config.yaml
num_hidden_layers: 13
hidden_size: 768
num_attention_heads: 12
num_key_value_heads: 12
head_dim: 64
intermediate_size: 2048
vocab_size: 8192
hidden_act: "swiglu"
norm: "rmsnorm"
norm_place: "pre"
norm_eps: 1e-05
positions: "rope"
rope_theta: 760000.0
rope_fraction: 1.0
qk_norm: true
attn_scale: 0.186
bias: "none"
tie_word_embeddings: false
parallel_block: true
extras: ["some layers without attention", "local attention windows", "shifted keys", "gated attention", "value embeddings", "a smear gate", "an embedding shortcut", "learned residual scales", "skips across layers", "LayerScale", "capped logits"]
init: "uniform"
init_std_qkv: 0.018
init_std_o: 0.018
init_std_up: 0.018
init_std_down: 0.0
optimizer: "adam_variant"
learning_rate: 0.000595
beta1: 0.9
weight_decay: 0.52
lr_head: 0.00384
warmup_steps: 492
schedule: "wsd"
decay_fraction: 1.0
decay_shape: "square"
final_lr_fraction: 0.0
batch_tokens: [65536, 131072, 262144]
max_seq_len: 1536
doc_mask: true
train_tokens: 903400000
max_steps: 6497
dataset: "wikipedia_en"
Each number is 128 + 32 x the weight over its row's rms, rounded and kept within 0 to 255. Layers, rows and columns count from 0. Numbers have three digits each. The size before them is the row's rms in percent of the matrix's.

# q: layer 4 attention query, 768x768, rms 0.0211, rows 446-447, columns 128-255
# k: layer 4 attention key, 768x768, rms 0.0214, rows 446-447, columns 128-255
# v: layer 4 attention value, 768x768, rms 0.0198, rows 384-434, columns 128-255
# o: layer 4 attention output (transposed), 768x768, rms 0.0209, rows 384-433, columns 128-255
q446 093:155141153133089148079154214104123141093094114146133094129206045106095173168134137156130143114136128107113172135212140123098158185127124161229137050119131113122151130176136201193095154095138150115098130135167081150133118165126106140154122126159119082114109152132096080098088095082087159130057102086164108115107132052129134206125115119155130119144087107175109143090072063099110112128133
k446 094:133091110154078075135107115137118170085140108132111092142061133142158160190144133061177103140159152102099091099117122106108095155076141155141161124088111111097098126148109198115123177164120128125103118113181159134131102121171103158098072167125135120134094088162112098134130119091133099122118123150113105102125145176095093073119141131148143090097127102152163110149176117129160146111142
q447 088:150100119112122100104096102092136126151088117154108121124127123145171120135123132123173143147138132112096090117104113147165153148121155138084124133135166156040168135114091125112143092166141137131135152083093171107116138105125134156130114123128077107138089087070136150113146125117158141089150155136030134099080148145163126097135104139164178094164076105103103118123156168169145127148142
k447 095:107100155102180184137125093098110086173169133106159138146155148142134123067163143148115180126122170160102208137149149135118170133154106116017089161137126129128142138097123061131178091115090128128162112142069091131091139123137109140069204072073140153120170147076102160150118164195170163103166136143149141110178104151114139170103042076120092083166125119121046145168077142120076125151134
v384 095:107087124103145069144145154059161151137119082160156092199113155190138166116086101137169112115189046106102215094116104137093108081180124143086185155170150113101102160142112125144162120175086089153152149097152180102103116127155140178105111112129122081149125101116155125143131128127106081136116134215133113112080188123082124105114088142127128121123148098130074137168113183131096100130123
o384 096:126107154080199128137171167141100098138123151167170132134104122133134150114152091156128105093107159084106155099136133154121112122084096152079082144165083081137157175084109094129129100102132182142205097163155097128164163130129185157104086122165170146061167112064104113134115105145115105158121164075088137106098102137161124126088080100089107114114133078120102155115088145137095174122145
v385 102:101147114130099150146094102104117154106167175059107170115104152144121131139143139134156116092149206094124096066077145107109141139181071123112143111172073152085084195030092208185099197102082116111150106206040166124110123121094121183153133117143105122102152156116159149107116147149132183152117087179178100085171188150089132137171111138151147094138111193122126084137127117165128124182149
o385 101:164104112097142141100115108135105101179106171076103146129158128094143121131132143163187132126153082136061131182109109085162116104120097142091084096121129141101100107092099108149123102156118154143159155143182119124112053127121114076132132100140148117125135113073148121112104191092124105153100125169159089111147136145142098175107095148193111049168117093144115190161149124146112153162126
v386 095:074142083137093159145092134126187149136113192115173156126114159102150101112164107132131176128134163140137115109026119136137122169146129103147109114121119158143106148142191148163112149170090094146165103113180133155159137089134088155130162116081151130153146126190125175120067169142155154136089108134158126095160188130106099105108140163158192048195152142187117129129138131148114124075157
o386 097:160171098161127137144173114142108160091061164087116174137094113119151180140127190229127172071099086131083109100088084091148112147106106140088137167087162117151137176118113148113153101161118089133090154105137115139109079123145122102144142127170143086164160105118122098089150191063161156103161092205145141089096098112099055146115072096157151111141137100096167161158151073145145156163142
v387 096:176109073196129103121057141109068101168122090136091133140148114092120096123135126164084108132115116135139089164126105175166152079107195161092143152146121107093118162139103149055104145179149168071105162069120169137125120148140134144165156120109125161090119132130119127153120113114135112104164161185090119081076134141162152128053145162123119195080155135108203134162103109114172140109091
o387 096:127135110124166107143153122113139164209136151142145143159153161180160086102149093158085207122163100113255099137139123149140127138131124094158151077106082110136099115091150093090179138054139209074169161104101118154180171158123162146109181151067108135043089159150123138112140202139141146094160151092127136132131073108090157125110085084136111108095116153127097093123162162138092063159084
v388 092:102111236154107124126103086150044113154116102104155148131110123171146151139153137123147110100108152129131082082107146201184127119169140118075155108126110126184168139126045193181123159096158107110120159207088080174124126144167099148105146063126133139100138174140136085152135132119147143147124129159122099141050111152114145097077129111124112083120167150105064113123108128149139134079068
o388 095:120144171098216145100156100100164141176106154109109142103127095178158103144169060113081109140132110099099099131138142133164119093164209167090139070126133121118136163131112134025143161077111145113112174187147091152118111122139121086108098110110152118100125144124161150158145157098076058105156051106100159133141092135105096124140118142160071175086121176122062185173069159142136132094101
v389 096:132096151131135161165136128116152154107156145213072194157129153056128135142126107128126175065109118142021090143091179145128105139141105123194142124128096161104175134073186153146107092104135121148095120106118082186124123126133125095164117147161113185155159128193136135119131160176112138132107156102165131161133119129123144141141080089093119141144126187135139131180134147152094210154176
o389 096:108138109140054152065130131113128082137183129097069129123143113119154115130100153116104110132175152171131094220197137110105118160083102089146117138124155140098041077103162132137067162127145116113129099090165141083112110137084127151176141098137120126122131110156179149133104120102079110067155095104137132116191173152093132152153137120128068083213140105119211141101119088121130097116124
v390 096:187161144186144114130142097106109105163118103095122104129142124151136137188133163079124086121157176177069208094128131093168145199181171073117130158093167151109122168102103059174150092141108167118132137131118090105040145146132099205142100116147095082113120113147122168093162155144109146119127096117170088129123116128120145136090102123104105042169122122079154098074105125140174132123116
o390 096:123093119173192124094177121078111153159117178046109129059135145156134146180127142072121168144098079137152103089135129146137160093152074179090152133127095162106192152111112100153130105080108142104156190114132120096158175040095162093139104178107110098076131073117124136098131108126099120118149143130168136085104112119205093154114130042075155133065132094181071156149081143135090068126159
v391 105:105057153078108158107144084102169147166140124158105116109105121152133125158184090145140144105142145149186040109107163101176125151067073106068124129149122111147104123159070171115155189067108122123067090154119104136188106113143116117093118126084108178121096125131176106145105130139153130156161127107125140166068109142107144165110120154144164068162149153095095153104122128152154123150072
o391 102:119149178122097127119115141156161113111207128145108175143125114072164159089167129127142159055175157148071127170205131102118113139182136115163085119100163133103099059100097182123112175175126133163160184158198145105084077204106101049121119107192110113128084177069132154074076088118143106150098124138063151112115116153060050120135117169123131084154126108119134119177070120141167158104100
v392 093:065110110145154124126130139096144112138113105160120114146088102069134160110111111121065114139124125168115143118150140109128137093176147097122104138058120153126125141125113076138132117181184155138150156117184147121148156107121122121117183144133142096154178084158136106132100090110132162129176180129153150207150140100131146150150158132150094201116104131211156180174170089165165120104156
o392 096:148166114176078117137159123137143147069114129152122124118109135153126155125131077166115169165093171113212132121149113152139143166102092126144150150148107179104143166163181140134117115110181103146090084085118066136112102069122144176170134096185152108180162160138144084174090175132116151110154119121163202153104099164101196147116174092134142184119096101113182102136141149111139126087048
v393 095:077083105103087151158129138157194169134164177203121096168177145172142107111158103090082112164140147175157111120080151129102152135184116061133170138156147116102119164146111088120098188108118202120141107128170127127126122093191116098138209100109111164120157119159109092154110073082153143101106162156134182152088091123097120177118087092065076115192114158170092112118075116110154118133117
o393 092:144130126118089125129150163083155151077077107099180204085101108135130148152126149125103119159145135152175104099078093145127160183100089119102128116117168184065156129110098163113149129128169065176127109100087152151116116135121189104067103147096107126190158168063136118128059124076115095125108100153161165024108135111167093105092141126101115134141152154122212148177177101140160147099106
v394 096:115142213094102115113119144135169114101130145125152143175121153125124139117128109120187138132177147072133087127113129115116157140153100140096121118118124157120125145125043155098110066145089133134064179148128173124144081093132139173137130141106146108091161148095169169145105123102135128145125169123106101070145143086117135092160152179130145148126110108155106131116137120187095108087163
o394 097:087138117102135104138135136122114138121100131089156115109171075144114082132167095152167131167075090089131092145165178135138103151080116140093145101068084152114109102111139065136142177134121101128120130149189115157114102125115148141089151148144137114161157127164162142167122099111124141114127118097095159135117123119097157073163148088146142154095109149097138120163117140151126147125092
v395 082:048132110142115140127182115128083136127169151134131164127125192135095121072156105122129172108107118134139158133119120158102137179132106196135122192142073130098103149129129145099116126161139089119156099180068115129189175061171171120172242065130105148075124114159146133131157102109116080103130144190155134122119166152093131101122121113123122138100153119097148114121108114131112134134123
o395 086:075135127140165146127074198173165145160140110192192123123122097094121155116123115160133158130104100099127132126043125126203108180126044118093169144138151127122124137119082163157157177075155150122195116168193080127166159122134129129125177133130132191104170119071088117189128123152122092152103103090068127138170109067101117132111140080190136193165154121111174224114077195128126152142142
v396 097:127109126085149141144142139131108154184124219151083182141109159042124113179113127149158158123100098148145136086067158176165098090110151112139101142102119118105150174160151091103194127112100093105124132111138097127126126167152106104129121160100148179140071176153130142094118109087110135100098171109123145116130095128107128163089150182132116108112176147059146170110117147103083121118115
o396 099:121130098120107147160141126209101120126121096152191118135093111085127150140143145142142186183203117128129173121107120149136082148118082146162038161166148104096097028094113141179110167112086184092136096159155118142159087144085111106093156146149155114110193116088092150095108073074181131168080107141108106124168169151171072113119119148081120080121159138088097113219131127118120089152109
v397 095:099148153172141114125065148202147111123104111140131175126108131108123129064138122125146118124069127112148118085132159152118111085135132108097112092138105135126142100187131169139136143122170066117147089157118135122176096153157141129130137137099142135127170203170096073146105053163120103133077179166124174185138097140079118126128116113107166171138102069191112202162143172084091061104118
o397 098:053144141101199157140089128166107057054114168103129137132070141106179154112168119138110130118141149130000124132144137140195098146099160126120145134141171143115135128122142160123157113160031147099100083151148092195127090129134127147120137117153173117092070103153085119115115079170115135155106077114088115076131162120141149108084193129120135143129116116119114157142112141105118161103130
v398 097:131155085122127112158167136113129111074099181136140182140110175090112105099138159172128113202124131109218134132165080146139109108106130154161119134112156132150111138141108146109139103162123094117185128199178105106158151075110140145162171175115147114085093132123126169109095148129177094113151161089097053053108170128096064141055176174121112171125158141162089175067082089142084082076146
o398 098:109142109085152109133061138117105108155078183129139041132140069059124159108070127211146154160161075167051143121085096109143141110099126133100157206127104114165092144125095121185152116159140147111158117145108135107146101168054136141149180033134168131133174148145113157151143200135133091148112177127108131103177142064160158110085105129111129177084130121179111198118117156137125162104179
v399 090:117066057100141130171136120156141109132147110110120107173106125151134030133104160139095131172180134106138187135103123098192101155089125093094136137152155161146096064160079143093157163165130208136134125092147076137156128126125160091109135161130119133133104132094125176090138156058144109100159140162138156137131187146139131144103108202152166137133138138082107148084100126121155088145136
o399 093:160172103132207099129058158151123108126118105123137070117170122112135161138099192120154149126174129141127159131104111165171200147116116167169181108128118108131129132119093172141149142178138143129126182106115124146158134230130135059113134154165125054141099134089056098053112178062152098094106146146143139094094096093155129121106142093129164100117149164137122113113132130151163108173145
v400 098:097103122115129085153189099123142171136139132104171153156086104147144093107143118093060133109131077156092142158129140133153147143114084105089099182094118129141088193116148151128136204166160169114135193148110111114146156089167136138142145108120101088115148121128110143126144113107147133100082157115102129206102130156092126142138147133151150125148132088076105123074111108117131182120095
o400 097:104177086203170116108106170181161180125177163168181091100145125158160122149156094182120201111179107148194070074157130137182139117135094089068196161106115077079131129108106078075177089075156116152169109130119104104112139085104177143147127166092124176131157161065142108081125090131169095130117168132143119094095142054154088120098108083121122123152161124103200150121090198122120131111129
v401 096:140136138132142111114155102144052131159136098106142140131138150128117132086122151112124160100098102132046172174186115129123129123124117148080139154160095113133141091130108135144145115129176142105129106175048106117119183122132136095188221089129088120170103082084172121129180133148169078158138178150139127109103124185141156110083097120090148123115183036127125128111082103130088099126119
o401 100:134131164115153136122115174136197148161107126180164087110135118104136134102118124118111106129093107117150111122060140097148115134102092126155145127143162136119136149142160149151167165092165128097174152179187130141148178094146132137136148133135132158109115142141103129178150131152086130108113132084087120147152137053149137127083162137131141169123123172215138203104069165126100135119134
v402 094:189152168124156113154143126220159089120122095116097109201150119167139116151150081124120120156111140137134140156132121059129146114131090136057140144132217159121162082150128121093047164090140195126097120100157117115137122102109162084115127122170086165119139121089148085092108084115119168081163156124122061147114096112109108142135160108080162115112159089135119147127088080064167120124175
o402 098:183121087112126125126084104128137136101161175139111119130127157189119139104086138071072126123164126181094102170073155152088134104111144091186180086086116096099139068161123125113090141161163154142084142112089121169119165158119185136125132178091122152065110213172086122122096121124125135112068188125102106099119104123138174127100085160117124112136123177145105114145124100138138096160126
v403 093:126061172114126150171145154143112123142130152122093141156129123125126150181117135155158125127133122132139078107132149110114121164103149081169084110080168141093089084145188110087198142113125104139096180134140078172114131168122129118121127154120122155112112130113105115081098107075086153141127111132126154133156093085078117144075155132096171096096169149082132143084165104123140147080085
o403 097:136175124134113163117093155107145102112121109099132082126116107095098142132123152093101135109141102122165121113106144117077092108090142149144124109135125136117118113174158206138129181187125117113150121097135164140121108117099115059108155147130122131174099124087152148135160148122109094140090103153171107106111124100135078146158123087095149142094131089145175071136129160112121118104138
v404 088:186163117047133113204123148139151120096114113188137117108104105095160098131150111120090092188162132092176089117085118078135167136148160065195131130059174162084124127137124130096107134052127203161125173116214187134130092123099151149107104144117148139101126098145127116103126131118110115141158113159108133178149111116135127103150154150131121080174117132117104164143118180136212192145161
o404 092:135108142111099097119162103108112157073112105135088140104133141113117130128123106130112132127143164124114122167164136100055194148127160140160127099118115103191120188158113100132082115146123118105138169102071135116143082122081166131166110121144094059172133155154121145052119082111153097110099117167136107077074168111162119105113105175069105021120098110112073118100126096148110106192153
v405 099:150049117148142118110027105100128062134115053065127187166133151123126119201131099127122168140192143125088119082040163083137149168129151137071142174132142121129120188128157050159140085150137155153062146130136143140140156135118114168113125141137116124056136141162170123139171097170112184196117145115120106091133121092115213111185184123061130049137174145128191060097153166151184130129111
o405 099:157155161145139149101153109106130130152189162170082149080153067140129154122129131103141159114097100130173076164204134138108110115162143174121097151092092134110112107180128170078121125122124145136154106070125123090091149082140127139139132157154132062030121119118136119137110115139137177123149102168141105129100113107086124213157101105131125098120126092095164123154118157128186112142165
v406 097:092083096143105131155077093107098156107183118127117144131105144114124114103130146090123115149126148113084156181096113124138124134080107121099104166112154135168122061118122118111106035082142163126121108098141094140145134127055192153110176098123109160176145172129142088173072155102127126118120130068147120128091086131146171147080079188133114153130142145135040150112171182108104135177187
o406 098:119152125116141090162144119169128121073159108155170124143171146197125086112178093148114186106205106126234136169144137176157178131131125125162141160158154073105083144134112124111150169063078165134112176105184148086169174092166114139118127128160101143064079137087132152156143065139132136137103180085156130103168140173129117173089141133146126094142158117123145118105101122143150149163138
v407 097:171115129084144087139106104113111145137135183099156119076134193139121116099122120116072151115113147122167124087078083111081136153158083102078171108090100092126129177120090205188048180151096133114152140175093114090115153150149118175124134141178135102125134175138114110080126114100114107132137112210160154153125155158146181087133117135187067048124097129124159124145109089150194100205146
o407 100:115108143083148106127033138160143129144167165070147116140102194109127128153112072155201156086077163108049126147143138117184140145102101113160137119167125158094106153099092068178093129152137153156168135189198126121117029117124152064147161097119129138138175142103165135161109145101116068144084113149137090065160104117146106115120119131214101047147153084137084151121112130124135122166148
v408 099:188121086124132143124144140148128105153069105143152117129174072092145106159158123120138153137167078093169155108130097162165141131143148147096089156166149103127058121123127091109173162120096161121106189092183073182144139096150125120094133127194108085129085131129081156109107133126135126143143108132088107140099127115097117111112147166125148122136193106114151098099148174126154148075069
o408 096:126152112156153139125163083056109158050101161129153093099119123200113122183139116089133058110155157130192123050109133117082116130145120166123178143112120063129127125181125121057114132119137153106131151081072127107182225098115137134163136191137102107136098115183084189073164085158151143100149109141117163139046113147091106138151166120064097163082157155136074104172206125140124103142163
v409 099:118166142093080139098132132105082125135138088107164126127050060142125120121139118151117112127070092102147092080085156120156155089141128056157196126120106152160152030159124150157161112125191112110150121143132080143165146098076152187112172128126113156110196164152116114129098083146147163144172139118098192185066132157141182104131106102119157067162107094127099192086122106140128112164147
o409 099:154183148152143101131140125137133148084116154139108140175153087133132099084145143147123184152102125102108088194084109201120148101066135106129147147150113120132085177096178181071135164128142142112109141127087082175132103133128177118169124150138164111079122139125138102143155149156121148095112105139133142161127101115112136138058160160221139126097103176119161189135164097132125160087130
v410 093:099104119168124149143159099090196135159079114122067089122140168103131108127169120166140148157101124157155090111096120151129085112125103154145122116194143104142084132174095096115117163163093133122145175120175106104073134158123090100114034137098147096158125135125113156147110122115103112087158142151173165059165082142112100159086131174126143098098126130144085133151148156128076083149092
o410 093:171101097100131178128147149205102130144089119047176133139151139080135116177149175173134133139145102115148169095166093097204058087089114109116065111129140155115145058069165159135133120160098194126155112115184130110183131132065066040124139123164130090152101097054112148087092178035166126134107148121131154173114152158112116090122113077122106153099099083107140127152121149113129122193105
v411 097:111084195162141155144144075201147113160184154192148165156100146125132164177138120040156112065154133142210143067084143143178141164128138146092112121121093119142160190086049098083153222099096126139123127137150116172159071108153082150146130089101147089108151193139138133137171097083141092150138134122134138144089192098158122140027115136166117104078135069079123123120158141170136178115082
o411 101:118129136105157132146166100099155111174139096172114096141113073185162077151105115151115149123117146188127144107154131109125098153147102153052103055114088126082094114052101121081135113101084149109159190145134109105184131159146150073079133186117102147138153125082153132146132144182139077111113052107102135097124097125118046097146060068098078109143113114079156113198117134156116150111072
v412 095:129155079116136108119131128120172151143146144153106083091128117103131119110144081133071098127134123147057134141178135091131154162145090081112151129123176095124165132061066098157140122092129157117127096095139171120074113129171105106117104136153150171156157142155173082184101159095143094093126186145094133195123109136101101115115098113167128114147158102188092113149130134063134153089141
o412 097:150119172096102133152103135129074120042147113131120176138099117103160111126184097106133169147120165144104130124191096144174134144156150151164114139139167220098142129167178125155157089139106105131135065110110117171089079128097154135148087100125079072166113123158163147112121093079086118112148103188072194085105108179115128110106124127102110061103120171134152099120094144099190095106107
v413 097:070201184099138119127153102124175191098099212100122132114142132100116130047131133149152136171093135146148088070128131156125127081189116087206106065081135129162158099136142131121109148169102131097185121151116046155072064167114083148092046128140148101204186179185110067139104083121161179110131106131168148142147044158152109151142084128129097113113119197162098104184069161157107099131115
o413 098:134152081085129152130112126154155077095149117054141099137140109105147096113132102141101144167162123130082113143139077123190123127136098097073112123128142192061115152109129107113070097183144105112085071143177083132145126158130064116149118090184125157191096144107101166137117143050105122087132113158142100126181105142124109114139169147134077145151149100124196154118089100142132159112099
v414 094:116159142121128142125148082084051090135120070060129100102171143103119078096131151082124122128120105150152142130185109158118139159114096121160086144122106141129112135124155120216097106137135149122140092154118124140165162105183130158132161131166107081088121135116143095159163109153080136146136156169131148097141113141100047200151132133152134138108101163082153098079139120097134171171139
o414 095:067112164143132130138097120107151190164091126175115136109133152089110187160128079132083087131082081096108190112123123085164151134123164137088134148108103120173127145164123167144130136129171110118174140130136078083106130074059099103198127098080092155152125103130090133182094126134139100087116158096111144104169183129159205105145162116161113121114081119099154190104096138126202178143106
v415 098:094093108072174117109149160156131092116113095105116140160120199115143089158120123150128158135162140178135137125124122149132118133126108137095108139173084107106172147173080071079133090161117172123118132090145085168124076144048093101131103143140136142165124159145109187145088200089138103088098138106100129119147121134151129125136103124086144138087125185163076157091166120132146110156139
o415 103:135146121119194139148079124168108086064149125134165146077110176143176148117178116154162107134143167134131156082180123128217125118174140139148127112114133176120128070149092182086160108150087166161136115092183116148156172149128106125124156138153118100114131148105089113127126088100116148129174128149126199155122096167100116125126123090112148105161116130114116141141173130133184149162128
v416 103:177152088047124099173169093088150198141127160117125131098178139095120087109092122111127087131125092145179105115149104074108149107118138080198073098129107161084178118083176138119103157140114134122120120100124093134072096169124113086170129144152167177177131103125146161131099147114124156095150087105132164148157153146185085158134126163220153166119121172127156098073175138159149186127110
o416 101:142108114099124130161131131144091157133139109094174156166088122095148066126137146140184129108150113121099121119132122081130102125110112090120135134122163202113054090095106122128091125126163125123147117186178092118157097163130088136214129089130094134215207150092137095119141143066145112080102190145109149124165139111107099125141112189170107049122131147119179134105131119123174132111088
v417 098:197075085149136084158146169108081179132102130142081136107098164080117168131175126194152061133097146096193163139151118119176121122071182162139153128056089114119118130154126188111128133155159105124134131204129128115159188100096124174165232110111148120157101075126098149105117130128192097120125117107119130143160188154147109131038176176155088182092107092175148179142115152091106088083090
o417 100:071127099122129114175077095149116136098156205146136108154094132132151109059118102167130129150216112136080122113111183117157175133157136108136159151160089083172105199057162122137184107119026128096208105079091149140167126126091166166086158091083170120137121115170126127117165130192144155153070118104089165127188129105149102136123124138106124149115104124138071122109122158120069087093120
v418 096:142164109106154094131110122076150158139098121120119109141204130096144137128093144090138153197169150105149102185137099139112146106142116097128057094097130158130117167130075103167097096116121186116094216061131123090070131203104087132101068108120111163097123150110102159084080134109130150074116092153130081082149106117115096099086165166164110190120149149128087113125096156120201109104152
o418 101:141095097126141119118151110139143127095101135047174094078141174149117110181106094078141087138170141107172132105191136099157147155155127092138101139107141145121130125200115098156088163175163178119116127159142135119123132120097084111165098092094081156131178191138126141129132114081125100080063143080161096148122110137191153120166148085091080097091170105190062039122103136114139135173115
v419 094:124167128103114092130124117113124082156122137144161119108126166151120137117175112069083109101112161108203150082110095099112156140154128110136156113137070123113129121118034099151125198101135142126168080157140130119147126088132117162125105139102146079098133178153131211157147136147144109184156183147066141149102212147095154137097106105125126060164100123165176111124122142170088094096115
o419 097:165118158119122150127122110098045126104113142119098178159086114124139111106094132169144144142099205133050150113116108148120115148148116163112153106148106148113116128084092117166134121126029178137174152140118104157167114110120189067163122119171134115163110141149171137158134139169085052104096106120136155108112166124122111096050108182158174096164096113135079130156145151120092138165137
v420 095:104105155076144138149097157096175128093125092099183111138113107172141125123128114168156129154099124106149080135093150128072126146146068072115092107034149138167075123135182111176040171112171081132100125107148137104114116111133122189123102135128120148110172153125095082105098085147107120137156048109153157143121102088132135127167147138158165077164169099131097158148141131150218105163186
o420 095:144048139144138119147118160148136117079125148135098126153163171088104216158078136080142136080099091124091125195109117143121131132122134091121106142136082124159159151152135170182076139179140153147107114127139113134087114104120112158128120127163129138185144152176152134121096101114141143104111177118093096101124136063176207126161135137136107141057127127171105130114085123137178167135124
v421 097:107177139114145062105133125143108134146128160168143120115147124147121177143172103191142116152113095143180089116173143150136131115153097134156099172137106111103154109145129073142170158100130143110145201166155097157078141097090109167083095216058153130173123115157094129146183066114106145182157128108129154127160114124107070117127141139157099169060155092128158128185082141102127088156108
o421 097:047113095164118140100139095083159121087084075139136157140138145111144123141163104112101100117103120128113161088127147096108119131131143118084108061158132106083158050106107131173136117124114109138137076111154102109123092122152086064128129091085142147176103122103124141146122138212145108126120090087086067127136077146131120021145184180080154121155084137122113139152165111110162138126106
v422 102:142129157170160150090106086093148136129119171102099138168177121144107117171116146172126148056144093139184164130091126087100100203191130147151149152094112117131075202162133112204081114160120137120148121138169117114104134090196070075142058147126073084105126143121127130086161098123125152096100102117184085066094090123083122156188139100099156135113146155104183129177097104137185115144142
o422 102:189092084164124132069119110114169100129173139119130102100126137140117152190057154067160131134201137178101108084088143123142098120114125121149064150120087127084150101077163088183070116167201144131084116192083110131095139108068109122155105174171138151122223156144139109160098172122108108130161140129163157126124150125144153130169145045097097139112192145117087148164155132110104107104093
v423 096:164165143111130069159161116133108198117142153162131183140174165171109115116149135131159051111154080137160066121101163130149124158157116143135160142093169114121128140102106147152098148166126119116112136146104112099076035206136122172158099140147153145174120158095113120145145118101157173104133107126155120114123104110149094129143128128141121152082150097188159080137116181090100111156091
o423 098:113109132102200145123152154130129072193190154133121111174117116120148061166142126117170159154175085197078116212183149104172113108111140089110126111152116169127125089018128098161107124119069177131157076132171096158168158149146138137109138148125143127124152128083129103137148099121148125132073103133100103155186097129117098103156064098142093073114106132106154128145099151191143168127142
v424 098:119148147138092155114127133068100168104115168103160167143071138149093110161175133153127151125130166138128108127098143132098083120173082147107137155102158179106122100112129209136086161141121077095154090139082111075125167134137140110097116141105152108135149123125119107109100091127175140168132118129157129152162116110152119092160133125109135136099098164126106142100138124094094062124134
o424 098:129108120140123135118164132171122105160091175114114149187107105056090190119104174115169138137142111146077150183048132147100113117131109134104167126148138119120142121099145150186164158171092089096115114169133112137129057141085177202078139050094162102156150123134146104135099156098083144138059107149150089082145143122142116142151064159144126187103136123150100152135111123121119059147137
v425 098:127109133159146071111181118118129142135129119213119180169094118116111121125076123140159085143073101136097152063142175159132166148097144117148167110102130107101125180097129132155175148111130133121140125126085165139143116096112131113141199144124094129093106092132157120055151066190111132113123159160132110125095143116106132150090079119118121115144141145090109133151093119098068078142142
o425 099:086171085104062117116046154106147109152141168163154110112155129106123108106067129148099163132142144106113087140102086137085202174121138111094146097160122157115077182116111154091104114152082120117144165121130163120130132165138139135112149126142174135152102155153121117188098154171103149189156168113133155160167141093153183141080129184199171146143102129107185144164145145093110095089104
v426 088:054127124089149126151169140158106104151123115088165087176117145154139145044076135073167128138106112111129158189158078117179181079107173172090177103133049165138164148132118112095164132152118133167142079125088155130149130142121143153072191115153135116133123130161139123134123143128051122163123127154161132137176142165118169092087077097110135123127122127110094117116121100146143123119168
o426 094:166147111140146158152097132137136193146093168145202151107102188185148139157119135102118092172121113110161118093105112139152137124169093114147169101140133136118159166134076138046168144118175187127136173153140107169149180121162062145139146203161131145090095146098058122164101125141155153143150108107181027231146104129129180130092144109199145119190136112085116127098146134143136169134152
v427 090:115132109096136097106119124145135164103114155118120141129121155120131089145168103142100198135095074112109118077145158178154105142108117107126152113080100099133106146194245211125152137150159125117161152162082147094041144157180145110105114125165097093140102130118059107071166066087124163130058126137149127093168090140107135084131129107123154127145160110128130128144085125107160151102076
o427 093:131147102121172145118121135144169096139114186099127150118166122104116182125101143119143172138170112177114070161140091115236109099093098107110108188161164118120161148122173159109182151158068142082112067118129110153130120107099175198099147126154128121114096085143072150089130099104077163137104083190159054123112115070116102123124131068122085106136188139115142175139111161132043086157156
v428 095:155121141117103133107069152128192160121139089156176121152185070076125101115124112129134117131128117095121106110090147124086189128135142110128113152082071127137095049098204108079094142092132086134142124073171163117142074130123165134083072118108133123122117176124141206127121153136136115104085120136099092107136152108135134099137145128177146122139080073099133166122124147125138089026129
o428 096:093152107152154134133158132137100095114100135090113110141135061139120081112130161176126141100059118117115092109116105146100108133111131153112167172120146081173101141122130150126143104096086146098129150160078168152144155158176169140128150182140110080144095124186146142097190113146120161099112163163113108119085117107118127097106117115125153107098123170135109151135142160140105137150142
v429 099:168140141126141093106162133189092093111055082187155122096128173158129096157137098161109155086084086161093133156170122196125193115161143123099123124174125122163135134128096062138128113107142099172106182114101097118099141140107094111133109155087167128096119107136040151179153138133159199162136135057068132145111116103093131137123147150095111170126134156213120175094201130110134158119158
o429 098:115112086174122131107193115058111206128100114171128181079105127163131138149144186137103131140067189127224094079107125177153095112161132118127132114120130117156144133138068175106150140064099115156133153090123108150135141066133124230146098153162126098092075134142162122116154105166094132122179130078155134164077151123131138086117162116110119121099103143069126096150125109149115126187132
v430 093:162147146127137096154161102119159152092115143151105129080188136124118139136107179142125157099109123147109175085167115105088114099161151112182140136132104061093125072126144159171182081116136147101167133167117147126139115119106110064136128104136136074147123084132133103158122120168137156148100111122135176146164112149137041151152149091037178106104110114207137116167105162120110103194130
o430 094:124137108074136144118113134101118078114181165133159141119127080124175120159108167122123036109140150146059125139046131094116119117107115097118158169122152101196140134119158088132126068116079097142088108113126091153115204108144144167161088140161155097103161127176142095155147203144137184073151124152173144120178195076169113151084135144136107052138106154146134162108120097083166117178164
v431 089:057141071135137116132166104088067152143097126193094191097100136137125125091137158216131139118100078171111140140162080180104103159147069147152097128139094086158084122129112159193149144110147131122174158147120054139106175070109117075141143086136140139178126067118154123111072167120140115100161092149178138144142119115086038133076144140154197145074200163132103092107143125124112138179132
o431 094:109109136120157156111138163136127108098114147189126088149138137052139158146101166132100143119142151130124184081044104101151111135147145146124116154136129117164181078138141201171125108102178150138137161119189067134124150098120064129200104090159133162115171134094148117118158213118134098144121099164108144162157118117117111154087100110144105140109162133202160194135071140129176155135131
v432 092:119128116155121145070127125092096126149128128136158137150149097116118149135139110111116155092119116128148146123120142146129163194104112111127101115085089142119142075058155118109126127071135132141121122114116146150156060048177161116118178129157126135110175143161109094141173106139134128115125139133125163126088073071169194078124105153165115149137105102099130131159176130133149098131082
o432 096:096093168125107122151156089163154155072147115164142161130114149157094135144165107084133159122072152122165127133072134182094122189175095135114164176129106191095140160157151137095122136074148099107103147126121115109159121077148149161119131172143100158133175128157144124202147075206048166131153118118101135146102083124110161153155151092174129196093128135111091135146130146105122089111102
v433 098:188094195107119118154115101143127104158156146152122108170150116069120139145128118156141054093156132114173183148101152113193097156125203146097151085063119127082171160150115086087122141111103104159111106143148110145147071143158117113114106174110119107143111139130126178091155143087096141133148168105151113155094155113181137150116122126099121125138113081092169164140122140147132118048118
o433 098:158103125141194123148173096064122146142154093133128126157092134166093094150129127089132123112152093136077127108133171123045129159092109147143111055161080116127127153087130082110109163111109166104166149118126127143124157139094149081067155190166148097163159124135132135118114137087145070116151139126138163059090129112104115103164093107054131082106109143118086106191117095135092085086107
v434 096:123171168185105117142162108129065133118114097152153122156186054107116147145127175078128129124172102143071173119127090126120113102158151120099121137156119155093103117097115067213072117106117162139134119076171098185122109097143132122030112101122109039115153116153165086115123129148134158196088103145147093122115095086155089060151116102079132098156095149114139077160169158073168108137152